{
  "hidden_size": 256,
  "intermediate_size": 704,
  "rope_fraction": 0.5,
  "attn_scale": 0.188,
  "tie_word_embeddings": false,
  "init_std_qkv": 0.0197,
  "optimizer": "muon_variant",
  "max_grad_norm": 1.0,
  "warmup_steps": 50,
  "schedule": "wsd",
  "batch_tokens": 32768,
  "train_tokens": 402800000
}
Each number is 500 + 25 x the weight over its row's rms, rounded and kept within 0 to 999. Layers, rows and columns count from 0. Numbers have three digits each. The size before them is the row's rms in percent of the matrix's.

# layer 3 attention output (transposed), 256x256, rms 0.138, rows 107-127, columns 128-255
117:520474524521539510521479519515528497493514496531545497527481481569505495492534468504555515530515494524522507506497478433466528503505524496488514535533533525527497494468489524509473513484505477565534495500485512490482563514507491553517505484491532448487490489514514490499515463542526511474488494551500488546499502496482497526476525475509465519545510504465494570503505468538492530432478
113:474529503505512516526496477436519527510556490491486521490490465487513531485507461496478502526450493553510500508464492548463509512504491510509495433489527471537561492508504525466527517494472495498491532468463470503543491505473521507497460533535481493499488514542535511524479521518520505498490488521512498507507509522473498488469503481483505475500517472530542508541474478436492480511530
101:474544439515494485497491462527459541464497522557510473485496481510497523504476503484536542510518473519468513520498483484443531505543556512451505496465522466530493506532482523517487519563485497473526477483488508525523507477477501482520527488527518502502515475517517503477458519517498534493495526538505493521502502530506556532440526432508481471487449470512519492502495512527496554469473
118:467478506553475499454499504532495540511455492459484528467502466483571521531479464511487502490549517484488472543547459482497516516522517504539468458503490547480514523483533489531529521479487489521499504526511471498459503458532512524508494478471506489529499524496521516512456506504499509481544506525519521478501549475554493493533468529528557488468489494483539524535497504472503537520498
104:493475539496491487496551526500479511470520517487504517502514529516475502485527475480530541490496477528492519465494528475481546496476546487507484489539479540510502476482490464508538468490500452516519475493507529487451505529536538514514437452484515490494518497467477512530491464563492506493486496498509467516510491494522530544503493499519481482512537468498527489515519499465555517453452
107:527512536525434521521477531474475486433503508509527491516507464496487486526505501492459525462528497515544489508499475524507490455501455514471589505490540529458498570470506511529458457500520442474471499505510567503495468513470493536475484547516512473501516529495494475502499478481495504489461505481508482522512475507490511502472483493489494491503506480517515512459497470510551503465492
117:521546474507519507506447537516511523505494519510475527492509484470533489506490480498467472505478511510468524517486497535526503521522432545469457498468516491531532504501496487486438492530550548482470529503486509500492528508468473503434491497535476496498499487529483535529507473481505508440550459508474494521474521508482481501503499516504500468501458526545515519462514486497498497524517
100:497556445502489540512522462473447512483485492496509516461521506498505491514540503483503520501498527485495502484457460499501508486465500502503469496524485490520481488522535541521492502490508512461498508500484459511510480573506508499505498493531467493485519508485565457497495529512563529460530509489470538491534479547481520520477516508487467521533514508517511473504494489508485491464500
106:544463509526488511460495524502553486493503508511493534543490472501535468478476518496493497526511512529508500487536492476487517542494502494487547527466515531518479509531458490509536508444457542532506488531514495503510489493493528471491489457458514524516505525526496534524454509515479502504516460478528489500499527524521500499543502499501490551483501431498493487468457467491497494499485
115:497470473534473485501544500483498525479516492481493480529503539524503480481537493525498488540481476504484491507483514470488455479440446469475486544511500525508490523551534471513519501522526498482458464536507471513468523504502506473471475484457502518501502528516529502528525496499482491514494472511466474456513492491507477495556477515474517500480499526515501493496504475493513503509462
108:487520542528458442468503507498490490478459483515451478489497483507534533488500580490460461458523501515511465488549519461527523517479490534470477460488500490458516511532521469484477492495505503463523521530469507479480526477523478548516494471485501522449494488516456506521464487485524513496493485513502519514487521485471470509500507466496495484549485551502517515485535529505468451518497
105:470538488478480496489494506516460475482464550513486466488506481489529489505477537499463497439499482473450507507527498507499456513469497546519465534487485465506524530520471463501487506524440499501452532497532482470520536475495519527465506539493487502493469499532472539470513494510520535525504508481430498497487490500457502509494506516496483518480501466491511566463520518508508485510500
115:536486523489498517524479524496483523466507521495504522504539520497482512459500465472550522550495444482531551456526500513530509461520481485485509541529462485483511502508519527503435453471515516529486504536527487557497530509525511514476468495488535503469501442522516503488507526497551492494527480513519476510527447536491526526491452499485516481488502480487478474506465464534478501476480
101:506503483518530485485495520501534504486526514513529501454546538456483510450479494473492454487541487484487507462520487445506460486502548534549515507478498498510524486508464477486551466512481503526445502500501533487520531474515502473506540510516512502447464436485482492517532480531486475494470475509487485465479475492488547502496523522489510524474508508519547456536505512515513515512498
107:505502501514530541500503474497530473522486470484474501481531457546494493467500520551512486552486498580418521520509502461482508473488510536458483493483502497495477489476502496515515504523482449503492507502513509516506522454501530542511530519498503499454508511522515501472519486535524483532538461483494498470454525519484534484507493468499506488511518472473498532526460484440551490491482
118:492502446477520490555513499479464451504508490523552489572519485467504550520502503503513533519528477488510503438485523513497536536505475508523532532531483455507505513462472505495479472507512527494485529504437445500490471464454496439486494506462496533518478476506471520463534534531530500497477481490456488473486487501510506474467548533524509484502493509515448508479469533545447504444510
110:487488487601477454522475517493518519511533516477490511489489491490506496506528465511516496476516507458531499521472457496475514541518503490525484534513493542508485505467499470520510533532493489504553446471512469487486546491516505487488499477535511494458500504464520522501481556522494518497518480483490446519506492497466515476520510505485503533513485473493503504487533492556474533541503
119:548516491512535519477475527528508485498517508465457486482512555481529519502505506502442438473517480511467510533503484509475525512524509479438502486503522519511434509493464498517508493491477518510468490495499451533569528535488451485510499556497473450528472513495528515510506483424478445467538478490429532495480504465485480494506508484501475497483466520515504464519501475498451503500523
109:530515562526532506473458476450542503524480452525500517518480469482481553481468515534523520549520451561510517521545482535513474484574509529472528484514521495510507469523486489522491484469514469505511473491485495487488464519514549476531486500522502488516505481540509477515477467498511500469499481474523507509482521551497504509491490446514513558460470532497471481445473522511478523461488
110:480502498450515484442525474479523517496470508528485490500492524485484493517477473440531499498496514504472486528492488526502488487487503468523417487472481479470504508509518485489484493454510485482522491522529535517455520492487495511495514520489473500529541499461518465500473490474486505494457549535500511552513549504478494495490470498477497542461504538491525478488502533481486478523532
105:503519524494477530507474499516509538500485479491485527470527479497524503511458484491438509485485476470450518444510468493458490465497492531483472538508510502492514483527481509528507479559524509499513547529495542458508476458470518491476498527570503467470469512524496474492514495517504514535499492511487530438500509495486529517482449504510484498509491517482496449505496458501497487473465
# layer 3 attention value, 256x256, rms 0.161, rows 108-127, columns 128-255
101:524501490494464519456501405527470457493519543552493505504534523492485483526493513505522482523523516486524513550545502568513516515489491532509488467523475473538500495485468493431513483535493475494495493523508526522527503458468530452504514444496507485494517501543495506506479457521504480531438453497468538480510473494497480490531486489511477483477494496500468530521515493496498486505520
095:496487530511538505501464487493537504521478465481491482500492577486512556486500471519503486545451527472485504518555498541510480507429505521510533478505527521513484491512518496532510513481488481518525408483496512469489557479482459487475502436540503515487475494456494504446490476515531479515497501523473482492517460521462482503530456497488486480485486474478498497462521480512518505523536
111:516530479490485541441530476516482518495488485504521462466490539528462524524514509498506499461490448530532486499487495517526470479503521497500496452508505450489503513474494508514519454520494515473503542544528494514478519517473456521506461549476520513489476519533486548526505513516484459477488484505456529474517529489518468542541531532521513494524511506514500512510488479512555458554512
097:533477467512528507492508483537464553500502498521471519486481482491507509502543496490467465478485503513523516513482475471525498499478449440448504539489509476538488526510480515509518523495553530494521513507440491480549530516494461499489523525467490505495489473507511560485525481487505564498515475507457519501492485529515494497539506515530507505434520490495498477493519490498474454501500
101:466520499449502523516469502559468512563518455495472484508455483510482468463474484504467518485492462496451490498475478484497490489500499528477509479468556524535479521502492475512495518544534514513497534457526469543498519480515506543460535434510519489485476497486490469523522541529508490513501488490511491516478493484514487477490493498480534536531503445451513546506467501482479523509558
107:506506520434491518507534485523505473508451487534480465527534523500522526518509474479471554502511523511496505486499504537490503517509481555474529522513514466505494486460520489503500511481508464519519519540513503559501459467487520474519531456495482485529537510511508483517468532544490453541489484460539488500520511509476465509507504478512530470491478519456503508564528500467480556499483
091:489479473462513488492496503517504514514505507543487521543490500503532465481487506528501526505546496499519462474533511541549508503498502507502500512481507530513514484520501513489491506488552501506567488490475497474461480484432527512478491503535535517501516482493470520528500456488559490515477473516495481478494486532515508530537490459509511481501509525471515508507500501541508500511502
097:501541512499510518491555476493540508460477499510529508480508487532489526499515493475516447513500488550512486488527541452540556525475469472475500534482530494523502480510526499499487498525523530498457519474484480469476515483486484514538473479505471469480473541527455512486480521490477484485443475492517545507458471500479485565504525533530482519527535498504526495511518523483522492492471
110:487517502465523484496509488522516522499451480508481493473491530485548510508465518515494502476484468503483496491462490444488521500516497515512472535486475501465470498521508479508516453518470511526519538519463491492485475492477523495514493487486505503488476445536505506523474464506487537518473506464562488511488514486485490560508560464519507506502485469495499515488493485539451504530516
103:501483532505466504475465441518505514535456478536475514515488550515506470457520478520519529500483478537497515505486518516531484469552546513474488518527511505528493498470472531512507543491506503516503514488489511487532438544519488482494503488500514517488516485509505509556541502533461496480493465497498497518512455496507499487470513504497509492468525521516467515455507490488525513513485
099:481500504513485560482530508510519511541484474475525457505476510468504497513438509498529508506491519506510506478465511576495493491508507512461462522502509495476487495531500506494478523492515540528516512505467513541481491557473491455497501527477506479516490452480537472498524529514482474510497500509518487526492520532520486490511492459478507483536532497474433527488529484485478576499508
107:458475497508524524540524468483512488474513450536511468453504481478488493529486505493479515516496501523461503523505473487463491524493528473476522505438488502500506508496512499513539485461511505524485524487493508498546506515476463527503516460556497494482480483492490506511489524479484527553496492466495502492499509497541537514460505497505536526476467520517532446482517527499465542528529
095:460460541507509499485529505462469498529474500488478458525479491508532505482512501496484465491485483493513501461516516506524514526503444453543515545502500508489503521518494497492501493505502528461471507513484454504526530495500507519509441485507448523485526551508543515476511519493465491492530525458538498520429561506481468472550509478538472459567504471524471506457490475483474500506529
103:500457480538480544476499439527464510486557470455559496499513547496545471493520563499470494498471530536524502527492497483488527458482508506484482473433509520504508479516529469463506493521503465502516509489487533497463496506494436494528457508450481496482522488480499485477439469499477465513461510492525529488487481529505475509508492517536522490526541481491447482525513491504518487510535
108:525467530502546472542533512505519525504476511491480475503543499446496523469465492487525468501495464449494429510471514506484469527485478483483514476511452468512540500488519483515493497452497491542470509476496549515496506491480470544551499475527525515479503493509496480493466484478510510563490496510529411521533486505537497503487476502492520445474476532508554515532494499499519514492486
101:497523493507488456491495508472508530478460488535499457457470528516520488491485510520504530493467472494471498515513541493500488551470494505569516487452538518483498445512467545513533536527490519485508502542515457489509465524470522541502500529509491528471492521468482497506530472533479482499498502539486540561523509486505542520521506493488424509489521496476486542525528546496541463524452
108:465547511514477498485489495478496513498511539497491483503483545462533488518530519493525541529534485454521462454530499513521526506503505462511500470487488515447501525507486487499538498475554481503466483525507460469520499482510560549466497444501477494580518498506479483473500484545507485512479510466540466493470528526501455520490530493432507502484532546509481498488495494492513527501488
107:478530457465537474505502479491518506472499490517531502485482521481494448501510541535460473481526568498544532516490476498501502498514486469473507479496515487489458529534538488520484493516487476511501515480478481502521543499536473460468504463531528493475472547505507517484471506479485496509482493482507490529485474473479524500490471509471471473531473472504528484526504519501527526451484
102:527529467508489524433504504502503486532488481475503512507500550481500543515504497528474505497512497598496518468555481527529487483514485470499481505557488475508486526484473545456482481514522506476515504515466512505538491520524475474497498544490527495530477511509477553479493535476503493487535477511499494498494506495527518499466543487517448465478473548500497487485502504508485531505504
099:496516517527497507468515484494493484502455495487530462497452513493467480499469533473543513544498508537523517549495487499511543523558481477475527514458497487478490469529557503490491521531487488463512487540534493517511481521463499541514469490455534480492497547485514513458458523499497540491475539546515500514488492493487505482526525508521529473523460457480515475491508474515440545491477
# layer 3 attention query, 256x256, rms 0.157, rows 128-132, columns 128-255
111:481517503538473463522557484506506505531504511547471484491513508557436507474526527558537506505509523519498523494478492455513442497542534513536490496545536483499516489472480519529452505528550499530515491516498485516536499479523524494508487483505527506552522521499523523477504497539516509496492487517494470513520453487493508475525510517490518496477515500519490517497498469485442515495477
086:460496498472483499527516496484472511491484526466515518505511505454516528495488509520485532500501523526505496498510498518450482488506501494477513497461558462501480510476557516489518503523525479546455450466473509528498487471487505498488510533510536470523516539531490505470489499506497550523500432500497498505477490520516527487489463469496468519527469481542480522478507489518512498470521
096:477499470516507477465532484520524532494510580522482490494512529546505488460524462539532496483552504513489498503490477489463496524534503534498460498525535488517529512482498522494457540563557501498473530485517499489497481488518507518518484518490486482524520522488539497465538515539498529480525497491504471495497488508498454479497468491502533498491506519530471504495525487501489515506523
088:524509473486521531462494548509484497495514510483480510541480524470510477515500536522489560481484510522495532508518477509470531488513469469506483536468500524538507534472507508485516512440484472515502464514482515531487523497489506489479537534483507483495496507570491523499505470491490485450538501497511499490491493509497525527495474483468513524494451477498521512506504542517551513480489
083:509468486540535542464525475510475539534497505524481500525443476513460502497497535499476514540490494463525494485518497478562500516536535481515457509476545530526469490463506523502519443454533536544479460512476480530495508469482555480513510460474472493529476520546513477522489483503485507501460488527505475501501505499512526511518507508540490506487485486477481469474476533538533509533505
# layer 3 attention key, 256x256, rms 0.159, rows 128-132, columns 128-255
116:482500546525472507484489510497507509526558480497507522520544495491548483504479484525479482467504501472501529515512498486537483508503477555498496529486502471476477456509434516467472491494469507522487515471510507549515542510492470474466498513529472508481495526507468502491479523558521517506495505424500493504524528520484545475541476484503503494484506552545480518498518515510568527483485
113:494498486526477462518548491505536476525497485509477499523532482503483482502559494536497506437537515513502503528500499504539497501490553554530467519490521496495507504441463487475478512479513501525512458480529511515526506507462492481510497476507492482517489537486504514462513511543484505488496531489472512471523459508460496487532477511544480529487514503531481520525484487481484454547502
097:445522494529496476491489493497496513522526447509509476490533547478546481525455495480497493529502473490538480512502497489482487548521496495482505495488488469450494443475490502488483499523487447531501509482493502536480525528491504544469468483535539485519471530517524517527482508577528565513477496482520503491523527510498526484507483481492501464502508509521455548485503501482546485507526
098:516496493506468464504508503527559516494518522554456517527484479534490501507523480479500501510512495545483486484491498505474504508478519523502511497527498471493470499463476500490483517530542506440519498477504520495487525489508466508555530526492503475523532522494475505497501523506512517501514502541471496459513504503497505521469554520498515500470514519476502481493439475459471482472516
093:537496488467504502472525488498503476511514554514495500460511507514513482490501514459489476443485491500445519511474553569442530475494482518499490475494512489522473499483497478544514521497512487496526530501552483484477512490526483500511506475489497511502481519452485488503500497532489505436487529483488534497495489500552467546457530562481509475526522514531497506583484475466502492505523